config.yaml
n_layer: 9
init_out_by_depth: true
lr_head: 0.0125
schedule: "wsd"
seq_len: 256
doc_mask: true
train_tokens: 115300000
Each number is 128 + 32 x the weight over its row's rms, rounded and kept within 0 to 255. Layers, rows and columns count from 0. Numbers have three digits each. The size before them is the row's rms in percent of the matrix's.

# down: layer 4 MLP down (transposed), 256x64, rms 0.132, rows 50-149, columns 0-63
# up: layer 4 MLP up, 256x64, rms 0.139, rows 51-150, columns 0-63
down50 090:088180143133188090135159121170132113082119141198155116113180130123102096190114112123102141127174138155135179107120148107147118121132151100169142086130139138045111081129210158102114104172165105
up51 091:159128121099159185169149149121123119119138153122096170142056141120143141152099169111087137126195139121151083129146138197159155180108111119173096097091196155080127125126088193160141174166107148
down51 102:106151158174112121108100152125074176152125098129212125147113119056117117203203096134102096079115110137162165121114087118094140093089117130125178156160107120157108145116167062146115113108114113
up52 088:123086172129083143147132144103144152171111079162171112108119096147088157150135121126112115152130083142093167101170095122130105154113125112078120152129136092203109089117087147213226161103100118
down52 094:095146163116142126150116120146121143126127198077160169109180137076166125097082095104184129154128209151166169084077169122161136160071111075172138168142124164135137153104117129158099130119158097
up53 100:122088169112115156155149182128112166136148151137154105108067152138070083153174150136102127142155107128181166112144095215143136143068143091110107152095121095157093120056131105107183149176128102
down53 091:098121104067117086087171162121130146171154168094148116104175080113117124050103083158146135115083145117139181108184115073111115130102126132123145109130106145105186093125125109106085096131158042
up54 099:118139120073061067159094168110137059127109158095124074105151108124149068133078118166203122135104187166157103159123145109133184133118173163144149096101160099117090131141136109106125100092144120
down54 129:130099166059088111120024133165140127125098118100111083110169134117153073112111150117126104157096166155127104136105176113144157117106149178187153147176091160125178159099115092092133113085153156
up55 091:165170094092154115132114136159077132138167158121204156140122129156141098109156137089088110141161107097144082048127058162161066077156098115152168148139107165137165121077104155136130166136145101
down55 087:098108114131117110064110182077155133214165108132086199113050140157119136070128128148117087139119183114130137138158098132089109159092146157160140135126120066124130145122147143121139109197168142
up56 109:153078125138031175073135135134099092122163151119081099132136156104123071154077085142131125133140146131093100148122076130047190127095119113139094133117118081185105155107099144140113128126076126
down56 113:089074155125068157129175117144135112070110157079170137103194158141082113122142160105093093100098108192122137210109153111093128122116127140137163135116121135063093123174150123135116089140100187
up57 140:160128115102103136120147137122124045115120085145095164173110107105147101186143170161097099111142136099135100124094061146134152141154105081132063121071122132125094117105162221139169146176111170
down57 126:160111148113093062104147132123181116093204173132120100128188084171160124134113179149155163111133135147120163150103068162115131112125135138120169101064063158101129109111129164144142126184110189
up58 098:136170120143138074098152123138129131169112129183128166101169108159157109184110157081086160129092171146081133115131103102043107122127099126184173146112177118144138105126082112121055072173139107
down58 110:161171160124129211122094136152166126154167075189181133126119112141049064122155102223124141136166105098170124138125135113128091087129120108143095117113115121079110135147155093163106147103125117
up59 087:078072134138137136216121140138118134049140125150124136120113092077109115095142160156070130049137095087092129139110151095148115079117121095092137127158131148166112171124148145191182165121144097
down59 079:120101129145152095097055170122200127204171102176091128128114096174154154080100141148118125181092189111097152145157169095106142124087151128096144136145179106095119162123165107095157128172123131
up60 061:191154098158133116128175066135079050129134156173116105053158154157165135191122126086154126100158117120126089132123117109137186116091122108129121175061075126189138127144153138116161130129116136
down60 068:118189145091152119103171145151154165133153128095151123111148130120087136129134095123125075168064125093111249129152133159121083167133180155145130135157062130102132118143151114147099105073119075
up61 094:153089163186120124169114141098118080040110070103134103192157137109135142153110102151137142113133092157071103153104180083161195121103139145111088119130144101118109139160162084162134121095096076
down61 108:145106138113071133095064171119211112147177108141112107146164062170137165122123140129168182135101146112171142153143161143186127182103108180098120069134173101097100144141155110093096136123106111
up62 111:107104094144155126128161119115176173172127140117125158079124097118160146138094140090132103102154123111095093130219108071116174116108141108107168146114135124156149124105108141085032129098107036
down62 100:145102112167111131127125173129112091095077130095084128158157177110098089153152132129196170166116185181147135187150122127116086114136106093159141134173159082115106130102099098132214153152099180
up63 091:084093093115088097100163145163129142121137081124096133057102124150152091157089138185093109094166160150148105117118098098150108152089121160122152076159067139140146079105134098119094138215140072
down63 106:085173141071190136152168124145168098131123065101109120171108138094110139165066153133116129171150150110078155107142167125100170071189157170154154135140128125105137144094190099140103140063113122
up64 103:172125084096140202100162167090130162119178117089125121118110122065144145107061118188120101111155134095120114105076058157177101082121134170175146123115162132129138112145077117148178151156122140
down64 096:095110189099116126151069103153110158081115148142084081131179138098143117125101167155103131131148121048116160168153153089091141139132174082172145119173130119101086184106174150123101095110177173
up65 103:139127137147115107122146101108156129098144175181115074155117137179109103177117129094165143177174179127123064194172112079106145131088137119075187081114118132119124102164142113124153122168160203
down65 100:166139120171148149063116107166050180139123132130119149148117114101177118060092105124123199139127100184118136145149139137125101138170072168086105145126113104124172143159155075061137129129176110
up66 115:129090168214176089130079143100137106076083117121075101121066119156171132129156140163137155065128128121159129182116062177104140121134112116122132132116145110086106107114152178137179082159123110
down66 090:126163074092145192191119103133123179159133143140132194137113107079118108118119028103111097130131167165135107025126168092135134152128122122097111140106119127119120102146130140133079168095159129
up67 100:154094158125170106107108154105076114130140104128156191140157116096143153158132138155141148147118129124134134125098115122175116094173083162145183122179146189118121137072129123027087111197192116
down67 098:210117188151120123105142079069155166136166096051122129099098087144147092106093167134105167087125083167130156104140128149078151125159098155095091117164100130138120146099121160161123134103069167
up68 117:106093138219149082108163081091160076134112161152168178161125113121139201164105161127131180119144135158129150129118151128150123131147127090139113115109088072120119176101083124152149082181142066
down68 124:126146116161072162153144159134071120174141115144118134141123168090156150130101055130134077168154166157125075120186119139105115158110126118138168175204113149166135091102138088079138198167154125
up69 104:079167137097111165106150104127043152127111141202102102108105079073143108139125109151133137097192124118224076116099126125111099126138094144097060090146127104115113139167118132116107155109106162
down69 094:188119132046056111137129121202152124130082182094113082100092172151151121180134126113139098072077137096152128119105092124110145105123110103119153109110122207128146101127125156137127100073101131
up70 094:129112122148143201193123121116130130116123153124137140108070113156122143124156093128098111130142159136190114139145124217096165134096135155133159067133156141159180113128096097086151135098142240
down70 100:140162158087140124101099208158111115161176083091127122166180151136124176116130136128129147121136043133074140179127154134115109141115118155138077097154141107110173147063157161133083154153067089
up71 105:200151121143073119105130165124106043058199108095092113080174120109136185127099164139144153079079161135121100133112159131100154138127092107147112130119166079126107123171105129096147124166134092
down71 117:105138147185145126145236140149136140142079093119157121082119136149150067128110091090107067102117099176138139097150129144081139163132147101147142087173130136108119057182120130126130123135101056
up72 085:082133102132087109158142121121125124179162107172113102172088129176098167176173072105173111116146116097109098153112111114059120100122131127083136129144160116116196153115149132094024083141143129
down72 089:157146145066173130103129093162095182140123118061155147136175160076086094121172104071207116074137168110130141122070120105167112081102100120131096128119127121126122119162162120167172090109122102
up73 090:124169134116128135083114132139084101182143181158123136135140165104165118096126105163215162185152154140130120163098156145118151110103091167084092076183136148096132177137075115181104143110077173
down73 082:153139111103143089098141104126144174141112108118081053132132133130138167153096105143101149191111126056166143112108129097159104194150123153131136168142115115119063106110184194120064066102157124
up74 075:105129133123128108108113122161115120116109163176097114083180083114155057155179156076071064150116110177103151125104120086093129158132157096064114167178107195152125142069138136140110121142119158
down74 097:063135136106089154089138127155179130170195094179130137123080103188134141085188140148150146146114151105124162113165129115135135188123153169093105124113140110124052142160202133113072117153139109
up75 090:139093122086167079145110143147157131102169084150113091106124166108158170088161140149143117154150106118170171100083073144171143140098110190191140093168123134156124131089087081061079131158107097
down75 089:161116140084166079139156064173071132114044100153137100112156107130133106079129109088124063072116111146124135091126106140140164156098166159181110170121190107112168153156119158124103149118127084
up76 093:153153101076157146169124073145188125156145137121110108140118133144183112149086048121094133174122127147147059103102110170155107170135134092122122150165160105112163151144147087149161182186108192
down76 088:134105163112098084119143195080117138130118168120180161095146160099071169102175165139118122069127145088144153135134126128112130055117102161146136110055131176100093094123158171112129121140197085
up77 101:098142140128114143156161090114169116171105164140121158038149077149123130099100126122171069106071142197139174121156144131066123117128158153110185145112156169175154173139116124147099163132082165
down77 100:122157127156111126161113077126150100174161150099135116165115054098108079121165173139181152078138119158159131181097137131106199183142122064154126087127076139135086155152155194120150105141122124
up78 094:082162162095129135105136120167150187147096124169109123070130127032094112088082125116187164121124166149160179132125147148161095153132098128113129133155130172137113119130127087086174191172166166
down78 084:122181133128123118111115158113200141155111114132103114136144108163085100158166125143086134128107172103044185148104160109065138174174105154182118104116145138084183109110171161111069083148122113
up79 082:102090134203119101150138125116122054094102166097083122144135178163143081126141136091151070143123107201112112176106145114077121162105133124087160197123127085120103113116114145203114120126163117
down79 090:094187133106094086069144156136100146114196091168195129152081070139157151107134106185130122149106105118128131152106128126145103102115186112096085091155106132145131198098184075113122107130111092
up80 098:167128144116083138097055108146148105096082064094112142115160111179161193141092137163104111133148148124152119092134158081081104082175132101154123120154146185137180125126129046118089136169130139
down80 099:078117199136122083109031109107083133088132130142104110179164095098172089122138147148122078125165115096039146089172121118151148157128145126175135154153142114137143116145162087101151094099151127
up81 110:113122099160134103140101138113161150165164203091161093123125130201179086124132066064121089122137117129143111119156130136124120059096128126157157135113217105121191117118089145100086104150094146
down81 110:132084121187108105182146123086190140154102171136104121158121096124125126156109158048169194132120103145179178149093181181120142091171154162105120131116108133150187148140112139129110098159098167
up82 090:091159178149157141117181141185118118090139170144169107133169123101133199173122162127091130066120185126138133142183124156125107112105167164118169092122133148135117154073130082170101165178110069
down82 100:106081159164097072135151141131165166125132190092190109133128110170088122107143200151146139120111085107102162112167197111125116121164202123128115095140113114132157082099107111097190110103086095
up83 083:109101079148122133111095169056146088084168143122115089117112163094156128087150157132158125086085164117121093129150184123115133185074166087107124095121110122098127158143133148205114084058086132
down83 079:127191066095145119127140075130063121109116176110107133109204178114111162150170103101169146111122124154172116112189155112145111090124135096100134105137122165110193094096157101139116162134179072
up84 122:085129158161155120133093149107100115088143193165123140094148101112172085141114152120177117153152140076176140164101121173103126075178127157102186106127149092138103126105058173077119104083141185
down84 110:120124187037112115066146080120116126130157141099121126122094109135150146106127131142172151125203115117083144096136160165137078134133074200173129136112144166160197171106139106094101156098111145
up85 081:099097186096151159070162088159098114128126129159082147096114097093197154112137145136165133158051156146141086155191128095143134115092137146103118101127122068148100132124053150160087116092140098
down85 084:155113118130155126099095121082144073106124136078044139116089120168177159121074116098169130144139165113066137147064153122137164131138128166110114140077071152093119138134131040117166155152108144
up86 099:076129085136122138096094149121085174125111146170075071122077103137112078159124130125050148081159152125149102143141122149059145118145144127152165114173165105171191142088118105076118082115128167
down86 106:110121199133129134174150115130172154183176095108128159138133114163139094137148123095090143183106059146108147176112088170143076145120123112099132173128117156111137115194164115174189178106092169
up87 096:156082118161173121116080131099140097107103095075074163104123157104156186111139115104132123182125135147102067188106164086148107089092132064098128095127141135097135100189112142137081123159132062
down87 095:152151094115099087115144092186117118112169170136099099118078160125105170124088133137070112051124154101125117132101106190141116141152118106155098203125106118125097088150052095150113122073086098
up88 094:123071145223121083137115112039136119115135081107171174151080160142151169093079168130122123125139149093091093127126165109116179098093139154108110141090122085154137132176136103143152112122119074
down88 109:131132100101177154109193103178110198192150127155102104110152115094156094075180149140146134158106123137140159081138083121104129153124124083139056148140086141155114157083107153094151142127087194
up89 079:185133156153140057159113176095124125118149110131180160112053173105173111140099125135159108151129103137108082156092089135136083051176118138141190158098100130114123183128147111171171121129157110
down89 084:060113134156068172088101144101137119170179113137115136120065106162093136085137127147135144095076200115148165146185147132115124168121130180114168139113154113119103177137123083059070105136129128
up90 105:157075082112053187098126119062067124120139116175116130187158140153109075155098111144130136102105130173156109109150134131050149114104143101120136172121146096119120133175092166142103107187144159
down90 105:088137090140117074182133134190089137099197135120224150099174125120089126148169108093125103139167103124125147185126122146117122117146154148173133153150142098062123094144117138142107128202110173
up91 097:104143154132081122146169143058146139141076114077127100089154176109163120086106092109131138084096137145152089066167215138109162101101134160129116104178168101140066129117145121128078094137131091
down91 082:124164111158160125091129099100099139107057139088131087108052191165132074113116151100140175202151091166137119111066164108101117140101119111076113090148089115143132160117114154134152171124177133
up92 099:123111128185138084087084128150081144154168121146123072150116078081107154118155146183186159119115155169157066140125197082178155097086137105096108103124138130108075110184135098126137120165138115
down92 095:157113081103169114122172111104116128132131182098145153099134147172145197185107114159100053148126133096118126101085165065069082090152127105086161175135092122136123094110116148165101081080138126
up93 093:166076083131139151177121107135136145181086098109080137147113138140104166177076103073087137139054174162104109087122162115135149110105124079154124114157158153174149146078124120173079096166104095
down93 103:176130160093110080103117138131173126144191165178097085142155118170156146139163090116143139154118077180104170204100149140140159094115075141070104102123140173089068127144135149118140173133133165
up94 117:144098102188146074123124159084174121149138143143125141135106141175193139133161149079146189118107069097138129189117074084127157108149084081115125128103110126065129119115087139078171159179132150
down94 132:113114155131070113108124119198135127157138149136173169124151134155138100092174098149185191143156122186098105170105114101106097145120083110122199067112090117080154120136077150178182120115150134
up95 107:169166077104124144101110135138125165126142091144149129108179158109142137166071072125177173162103137165126158102119106163167146148146102097111136098170193157147146118172127083094104167142098225
down95 113:147144120132123114098160088097193155204150104083190136115145124139112135074085092074160100097086110124182184153146157100125135169116157157097147137112116141109166082163120090158157068089126134
up96 101:133129126094083144174101129137149170201091090116146173072097091118044145112167126056115128149110173117121122109139105158129178177091122099133106083083142182135135138059105145132120124140107141
down96 120:125121158133064029149088154088157152129164067122105129126182167094156038111146105114158141107141087174143132134177083084078132119167141132123127168130142120118126112137113137100156099085116124
up97 082:147154167079119168085202132155135149136129117177148140068179185103137113163128141071144151164115121165195158082132112090129102135135187112093124157070147113114089147092108102135114143170133170
down97 093:065151124100089080156100177120113148131165140185141158106033131092088099107142129113131104133130154101145168163130145142117152200136144154143118064131058119096100098149154139080140128182142107
up98 108:116092078098118131137134178119166155115064161148083161108149156114126153123134133146152143156098091140140135129176063098042124140101135171174115118180128101160174073108122143109081167176076119
down98 106:137106029128096085158100084140125112105137134111085116122127111129152118169163098123120081160074116125147117110157072104154182142100145139209122135165111070137146108133183198162111117099113157
up99 094:173111146101049152104151127126114102126125088086097150120151134094142130125101121109176143176120141172194094173215163147120172176140108192157142066155185110114118160161112115130151145129131127
down99 101:163114059162131107196144039140116167136149163068133153133087141205152125095113110095137103124143109126107129116153156140112116155169077115141066114145126101147134116195131118113070129130082156
up100 099:122105181126177174167166171145147077090100151130106113162111120117110130080122079161138137138068169127230101126120162172102130177087121095102155151121132149150140168105124161175122186104138122
down100 092:143197092102177073125163062098078178099143120155151114105148152180151116185111125095084149163145138115069167118125141148098181119124129136169132158175163152159130123145078117134104106185104148
up101 108:064077109155058066104130144176117108104147166096100162130149107155096128116134131141184135096141127109179109185113152152123154085143065168084145109111146154106082165111117150196115136152095096
down101 105:215174025148151148119137138121130164095172137152146137149111101138151142145101116132105138137129087155154146141094099091120113168115123101191080184152137135168139175176170175078141141127127094
up102 092:090125143168124089132132145127145082092129113138127170154102108126195120077105134158158143127190159069147104189105153130148104148132051166139130087161187119151082075209145139117128150140144151
down102 096:086133111119124200088136107096125174168148093150071125061087140156101155096112103142075113164133112135126153129127167145080103141146212147149081148139060061106094166124134105147142107139114139
up103 078:141164117106093130073109159116099149142138125145176142048104129116195083074114172099074087120149149107129085069104086128170102125137136115134158196141117173135173158124141167173149148149170130
down103 078:073106169131099152128111144126161099139136103066102074115133089154127181050151154134158158176107132061072184168158152141111124121154110165137155079131137139124113154082157144124101057151111139
up104 129:112012113153098153126081134100094146093142103116147175088163160176141123162137127120084148144121164186156097113104094181112141110117139105157141156131145135106094132146131125145148084046080091
down104 103:120172107120115074176170102129172143141135129105150129113128139076086139156121085163181121087148151110185102107115127117128154097194097103107123070116084124129097201160199131118068131177130104
up105 081:106124106181122160132092103110113113135144107116051149153092144152185109176163103145158103156124143145109082171145166085087206101179139148149168112061166086130125174108180109107102140117105122
down105 082:171110166088134157096161103136139136103108079093093102140126105108072062085046087106164120165117115121169086112106089142178075158105145111115127129174119148156169131183109072094130113124137162
up106 102:127114122181155100124112137179103128182141124177108053161153086166171090144152146116146132098166154122162167117121098162141099166153108136113158146100163158115111162075149088054200153166147150
down106 126:179164197069134114103125137218176135147144120145141110125117105106118065111099084119116102104122108078160103130156162156127085175135126123097150178150126091155158130156128078108162101105202112
up107 100:129114059158096179117155078107128111140156154116108138159117146185144086132116133150083135127186066146111101145050103114139156148113125156077166076064139143080067141130071123135103115110141145
down107 100:130142161151199100121109146192108154083122139140155203104102104089092126118078088106157108148175175125174154124134127112109127118154169104126132078132067105115153038143187105112116122118159132
up108 130:142110161190156163161155146122128147136044128107106168132138105171121139153078116039096086124091172100113179122142122137109151066116145100118164143134201119134131103139067133102075110128106142
down108 110:153142013108162128121117114118119109130109143167144181153172109154156084139134154157117155113173160134053139128154142163088146127119112124125157139143129094049032140142145148135151109162150136
up109 119:089083164159108161063150094076131141119125150171082177114074115192129169133093130143165182106118087143130093134121152184125157112148132151052114085153123093156139154145078143152151130171116102
down109 108:089181108160177118143070114129064119117089172185144126117086163130110093174134114122159128148147152071136126057092126089161147152152120088090094117069071139147104139152113130072107157151154151
up110 107:128122130149112190130117124116120154164144136169122193180140139181137111158116157104133091212141171093117162159054109095162110116097121107148171133125135096124212164123149066178104131142145127
down110 112:121168127071087175116124090079174168134151118102122162060180127081086079100112032119123094137107133135119119121131178113107075121124195120136097130148125146125163188141123101115146142110159153
up111 122:129149139131141180096166095118147188164155128092222175117123104137110120137175111110147139167138144146135066088180092117123133126081114140083150104111136195136146132187062090107096132129174136
down111 094:161088157179078095087117132125101159117112099151139102123135149128158145193125164156158101081092151082095210130110112078113096094159118073096103125105144142132220131123127131154088079104146128
up112 111:137099113120117164129210111105183111132114126133143160077082133105122101131153150132103151162147175111124101208132153033123138139112089137138175092121142129117129143129094158180121089166185192
down112 106:212138133093100133050158064120156169087115076133118159111078144124109089117100133152102117150127098137126131093161131098173123171093155113120153094095092051145157130129177106169125150164162143
up113 088:149144124122099150088114115155170122160127160184123127089132053118152108124180145144139135098118143085131151167135129108103092102092122112091106047165130117134151144100064166165129145128126245
down113 095:084128076095155103082097125132118229148164088152112090137122176166175156063119174152154134139138139082116106107145194110122154134127114141129141149136103075104126170114167091131091121091149078
up114 098:104116106154109094173123135086177165130090056169074127115069181162128093148115114116064157186151085167163102167112127134154113156137107107108180137103108142169148126106200100118094112144131133
down114 090:104119100089110157115108117137108132134071162152159132125062126089081064123137125095173116159134162154155060111165186104083167124141114098124115098182144145129127153142121140050137139080179070
up115 129:117125147144146076116127138172144151139135164150058079125139093155184167108101066145165164094106140141205111122140157090101156124079131169125128149079132101132176124111066086078177122163149142
down115 118:034127107101127096093135087106125178124083101102156162143100131141108071093103169130139124171109125184147098112112176166148122128077122063137137110155150087119142117176124101111137091156206097
up116 122:153121170133213146135141135095137110136113107121150116102100157118151112140134129136125125150168147175210101105141088146135126159064177086150136155082137088116149132156120182102216146196145168
down116 116:092085177164081166142154114131098130098098099111127103125143106112155099109165104136191163145088134114101088091175090113161104131080077120145143140148133126073120165146191094164183072160091083
up117 082:082153176117082123103157091158135067172150136137155148151170113121142144131141109099098130130116114155112120070180158120173198165114152199079109091119146135162172122122063162090123139118073164
down117 093:107104125129167118117141097143189240149165122101189122139117195132139135121146120177116146129166105139113148197127187114092110136158151134141121125128070064150087152143172144088094124146138115
up118 090:121131185139134123196162103135128132092144150131119160092086146144075165081124125112090115139208159138176057127135111137089169105095136171121148070060124125142063119103150141140137104150141076
down118 094:106131080113094137045124193106143127183132114126114097174158106114120132144178096138139097075045122094109177155122128130185084161144141134132155155183090114114128114162149089139115174131079097
up119 099:165110158166107135102110121072121130161120074110097143129104142157058158106107106133173163115105167134171122092191169159101203118156106162131127106110159075161107125173102060082099149130098153
down119 086:124123139177098079114163064159122143138196151149145132205065159100129133135116111109130101129141077113101149130090160125161135143152160085060124177123056136131173109133155155117160102169152174
up120 084:127126103181112075138086141145069126082114123167191136150165150134203104130140149105127134130120125158061115147130147102104162075178092144157185135192147093087165184139158138142106131158106107
down120 090:075124156117149111130080171102128102146154086141094177062118155153107175145112061144155069121081125150123171167130122168174102114064145109104153087133120084149143126106133149211134116122113169
up121 099:127172073194104128133103160165122150136107128073111182149124080099101083136118146113146130156130187159169113182099081150101156199142087103171131147155181176070141135121105114147138132109167103
down121 102:161136142032156110096159153139162138114102167156087130172135177191116158165101107118114141139148055125113167119118173132133081135121094150146123121135098141101154085135132111118192099066165186
up122 113:120114107117068095101189108091144141186106121130089136152119103208134110148114129061140180155151094126101099098111112064165137154148135210093142112084132102153074135113099079116157120118154108
down122 110:150092153137089129106126132177077158121128127113107104111102157107174071123127161109086123090105105113099187145127139186117102149086102145146072103120147128114175091167065148176057064158093144
up123 072:141125098105123117113149109122066180165116148093170142143149122175113157126090134129126089173115148106151142081121028105110092113148131098141130155088093136127133074046111098066121132202141127
down123 087:092128113105136154177085093133165141127167131139096146195102120134136133092116117216132149143133125100102075167100240118105140127144172147095093094143137099108150169163154140078084113106130144
up124 102:167118117127074084116110175169133118131127140148144187153127160117083102145156136124101150098106173124109128128137156155033116116144073130169172145124144185124161148086120089083098132168056185
down124 088:123127154133123184053105075101089138017103122144083179136109140129162132145134132148129159077145104096106174139139078127097106133109101094153141161177133119144180169158155111107089099134139166
up125 100:106085126155162115195106119153185103117087103120153138135091103157141101086133154083118081133145158054100102154149138087099114139093089112073156154110167166185080158091151162133089170146159098
down125 098:131123106114098152097124138126041182169143107160112148102083143082113142120078094149153167106143133153180140053149159150113202135144195134160109105171102098135185140131124086118168117121144157
up126 095:079136133154141124125097171125105147145134111137103112100140124095166099193129124061166083128174156131188101072122095141100177125104132159104106159099127194110125061119093138080137058096171114
down126 095:122087035132026127155106098172133118166132165081118138122115131120111131147139159159149101078141105112081148144165175149168137089140122129179116099167108090141096163144122144160143118107068084
up127 085:121156128132157076170133060157102059149084138138131174178118087115163115116089131154092139151153151106145103134145125094131040168083110163166114138156095103141139086109083174130135122163194139
down127 077:093144108138104119082114150124150131188202135176155156088096107193162159136112096154170120131134156060101183104180167138068125142194124119108142106101134125113095107191154113122117129109101093
up128 104:140132174142072178126201143116083165120118141173140136061129154111134132118173123127186126134069130173125158083154115116152205148140114166122120167059105158143119144128125103174152148193128109
down128 093:125154163119120144118109106126223178144149139139094126177142134126098065141097119067134159159158126129088123129088127166088100190168136115165144146086144086131047170107119104129120127113086188
up129 092:157151112140130157129124142155126111129024151160126149123170104214112098152139149156047091140181145077187163138126118126120115072157101081121111152130159146135145094092135117084101141101150096
down129 087:095119117116130139106075143106141142176136137107101142092145099124139135059094109132208078108109135123132144118220172141101145215125161128119151090146108071108122112129127200149180104134130104
up130 104:118072153165161106176132178095135096094105130180046076163124100119133162179114136110177144132131181086124160144094097151097156142127083084152130152121127096129090074127122113066161093136115162
down130 094:112138136155153091124138112068078112181124131139194135165047149151134153133143187093145116153152143102147102095190113138185174125138132124070112142140120094077126100135120190118095135109169069
up131 088:121140163142116153119137176148079123157136070120180131122067158124152054140180147176134153178143095095151135072112077099162124140139079173132087089124108118183091119148148091081137115140176151
down131 084:108094107152106135168075132155128058115101171100087090109123113136162138154122130078145147047117164186131069097118129134118129137139098136125161163152190167137211098124060144123111100105141120
up132 086:135175148101091128081163169089057104096129136100187126142179153115172111168149110128193123135200102148171107145142050126100161183151131149116136099123133121137096068132125109093132110101117158
down132 094:075143165139108143067083142100143100182174097120146177156089148191118157081089078181159169115087116091121156148162152163138129184139117150131136130164121114104130135116149114052080102110127159
up133 081:147135116186165147154122115147137120088103105152120119082160122142119118122171169114051105112173061101169123125128188107201181098065119081098076101147120127172138137131158129164166159114136097
down133 080:078127122127127089126124154141214155159190114121147122150126127172142147098184149163106126132125146076104149145168174132098097181164095196161137111120145093144125169144177069101060118121112093
up134 082:129125086130164177093143182099175185167173076127100137085137152095062124086139145102096127129148099096121152059082079112129149119123139124093095141122099172183160098100139112106145189155100135
down134 086:078140111117121124160117111137177161155093174178123107143062106196150125139130159102079099139112170160141107171151104151057137171133151098167170164103155074113150122105171163089085100137167110
up135 090:070180144123102145182089107067145102197138109132179155070158133125113118073045123137141127152121130119090120119096057158131159141118146110094121110160109118143117089143132120133199152185118133
down135 091:111140075121157163134126075163124078144085168134067116190119157140154132188186158059142149142117107097113158138075082118162115132144113135131148136193089060086157163107138112132105138152107133
up136 086:165103111149067149113143119070166136104118157123132168110163146154113143135102082114143119110146148081112119207121150156094208069141130123104122130130152113160160144173134058159092090069078161
down136 100:107179134062186112122121155133132142137133148081131132123133157085048134099170078166070113085165146107104203118137144138142113136108120192132127108135102062099132095116175186152130158145152138
up137 111:140129130154133138164131091141149073146124148105076108157121145119131152109062120145113093157054203138098104128140143130157192130071126143109176223168174108110160124158102098160154112131096104
down137 104:145114151129157091130110113099107134135140139206159117161185098178133150149117210148168136134144074104167167128066128133108176158165092099104118087166134093145182074137081101131168118152150149
up138 093:145135158151101110117171082107158087100124110093159134082091157111145115115156156176152107135062123105082107129100085128167093097118167066085158128100112079187112173099104120152164161142116206
down138 092:052138126084097060147112103131135140074158150166110146155160117196167145159105142139083177183112148114116166158116158121119119117119145153185145117079093138079077118082147104110123166131182099
up139 104:100160103114131199127144109163089063111109109129116148148122115121098121142143053147111130175231179126142097137120070118120122181116155106112125098107131166176128114146112157152127137093151210
down139 078:159119105098112063123122139133198124184139144098087114139128114153142206100092191125137102132111160112123204151074126133103119169071078148117152120160124067163130088136123140117092121183147142
up140 080:186175072158105088119104157184152105138145114141184177174104152150137098069070153052105130173114126157099108126088141115182109114130156135117123165112166163118170151133108089138120184108129134
down140 087:112086129128108165075144088108188133142186119100113072152103116100096115107108085157100082094111135109114148130191134137083160133165153209144151116109112064126123128168202130175111128103122088
up141 090:126106158112102211113145070117137139198127103170112129058152080098120137167116140110101118149084139170109148097142113131096146172115198108061085159188157157159107139098103112092112128144122132
down141 101:158141087156125110131085103081122073178183124096167140154100126152110159094084093160068080080129118114125137102065158163082099106141202119165113073097123131136148125153155155120132155184121148
up142 101:112112076141115153137143119095122153111107152093128155111152122082086217111105134109171118136150174180121112166173206086094107112130132085092108107162136135137157127129067144198081131117107071
down142 110:141129114125097132137164086161195154140115129097121082132118133106134073207050055131081132110128111102170115138142108163160082124113133150136114166082081140173144154183104138109177092097158122
up143 046:148091162122123154132066095082119146107127172128076134116097125155140074154144169138111113107146104147109091145089136148097190125107168067127112124074104162111109143115124178200193160142096198
down143 040:096142099096160122083190168151145131133160124117172119134212109099124171129114090110170125178126110115115164146173126138166070122127130138111168138175133107152161119181173087086099118083159054
up144 148:126068161137091089123181178135139087139150135121113180163169150058111087073126125138147151127138146071201121128164097161141160069093098157151136155126091112137118126122088151083142143165186116
down144 129:114100173137125095104114130092186072085146099131130129132161141077105119096154158128127093052163148131196140136171127137189153094071147120148148129103125117079200104122111131118117107187187149
up145 104:083101073118172130205098190122126146095154118189090110108146137073111131180144142156084108124193145088109175119102108127090112107119073135148133114158096158164128156078083110160097129107108108
down145 087:078151056112088131127124078040168133175095151115110122105079145191080167100156154089145158166065107130117088141152175115125111108092128132104122103126156085121127148130091128097145142183140131
up146 100:151126099143091102088143126108113186088176137177050137148100137187151154171149151138118128141179076171094127139127080107122180094146119124165162125139160145122088171074110079100148142082094161
down146 093:102121148139220146147116144139148137083158136078161156160166082096206117121109134165163124115082128106204146097106116145153118169149151115088098106155143133143167132098162165172146072171138097
up147 115:113108143148044101144163156066201126131109129133138174134141104144126145180133197079138134169158154139202129137118133116120061112096149089122063132107071133094157153128143142160101103148127113
down147 136:154163135169162137150081183105202144139074122149137214094129166124141090127149094190106153163146104133102160162140143127072174115140169066098131160108182119152137132147163097114098135102128139
up148 088:155089100156164136141126106086156206111140099134091148065094104065142117107064127138119137143096158108103141129111152087141078088165151086124105132119149152122060134076135103140188161192135156
down148 098:107072140162086184052106123131120069135168161136158108154114100136181168095074115097178117114128144124121156107125183109112134148132204117094100146117142098116151146162073141116131145186169086
up149 107:095096199155103130167120149153115117134115152078149173140091162134140088094121132144091120087119130088168105087133103142144073100068162136119096150083143140119119091083085198064103149178081133
down149 116:108181171125139143051108161121148136098100200124146093092087161157125160086099158154106158093123112176107067079129133141082128117084123192123127164192113127159083145112153143149125162114087126
up150 101:119128100150121127119129160130139134108168090113198105108175119112132124098128140173171179063143115170162101138186095134115210103116082154092174093122092131133111058089153171095100105161158145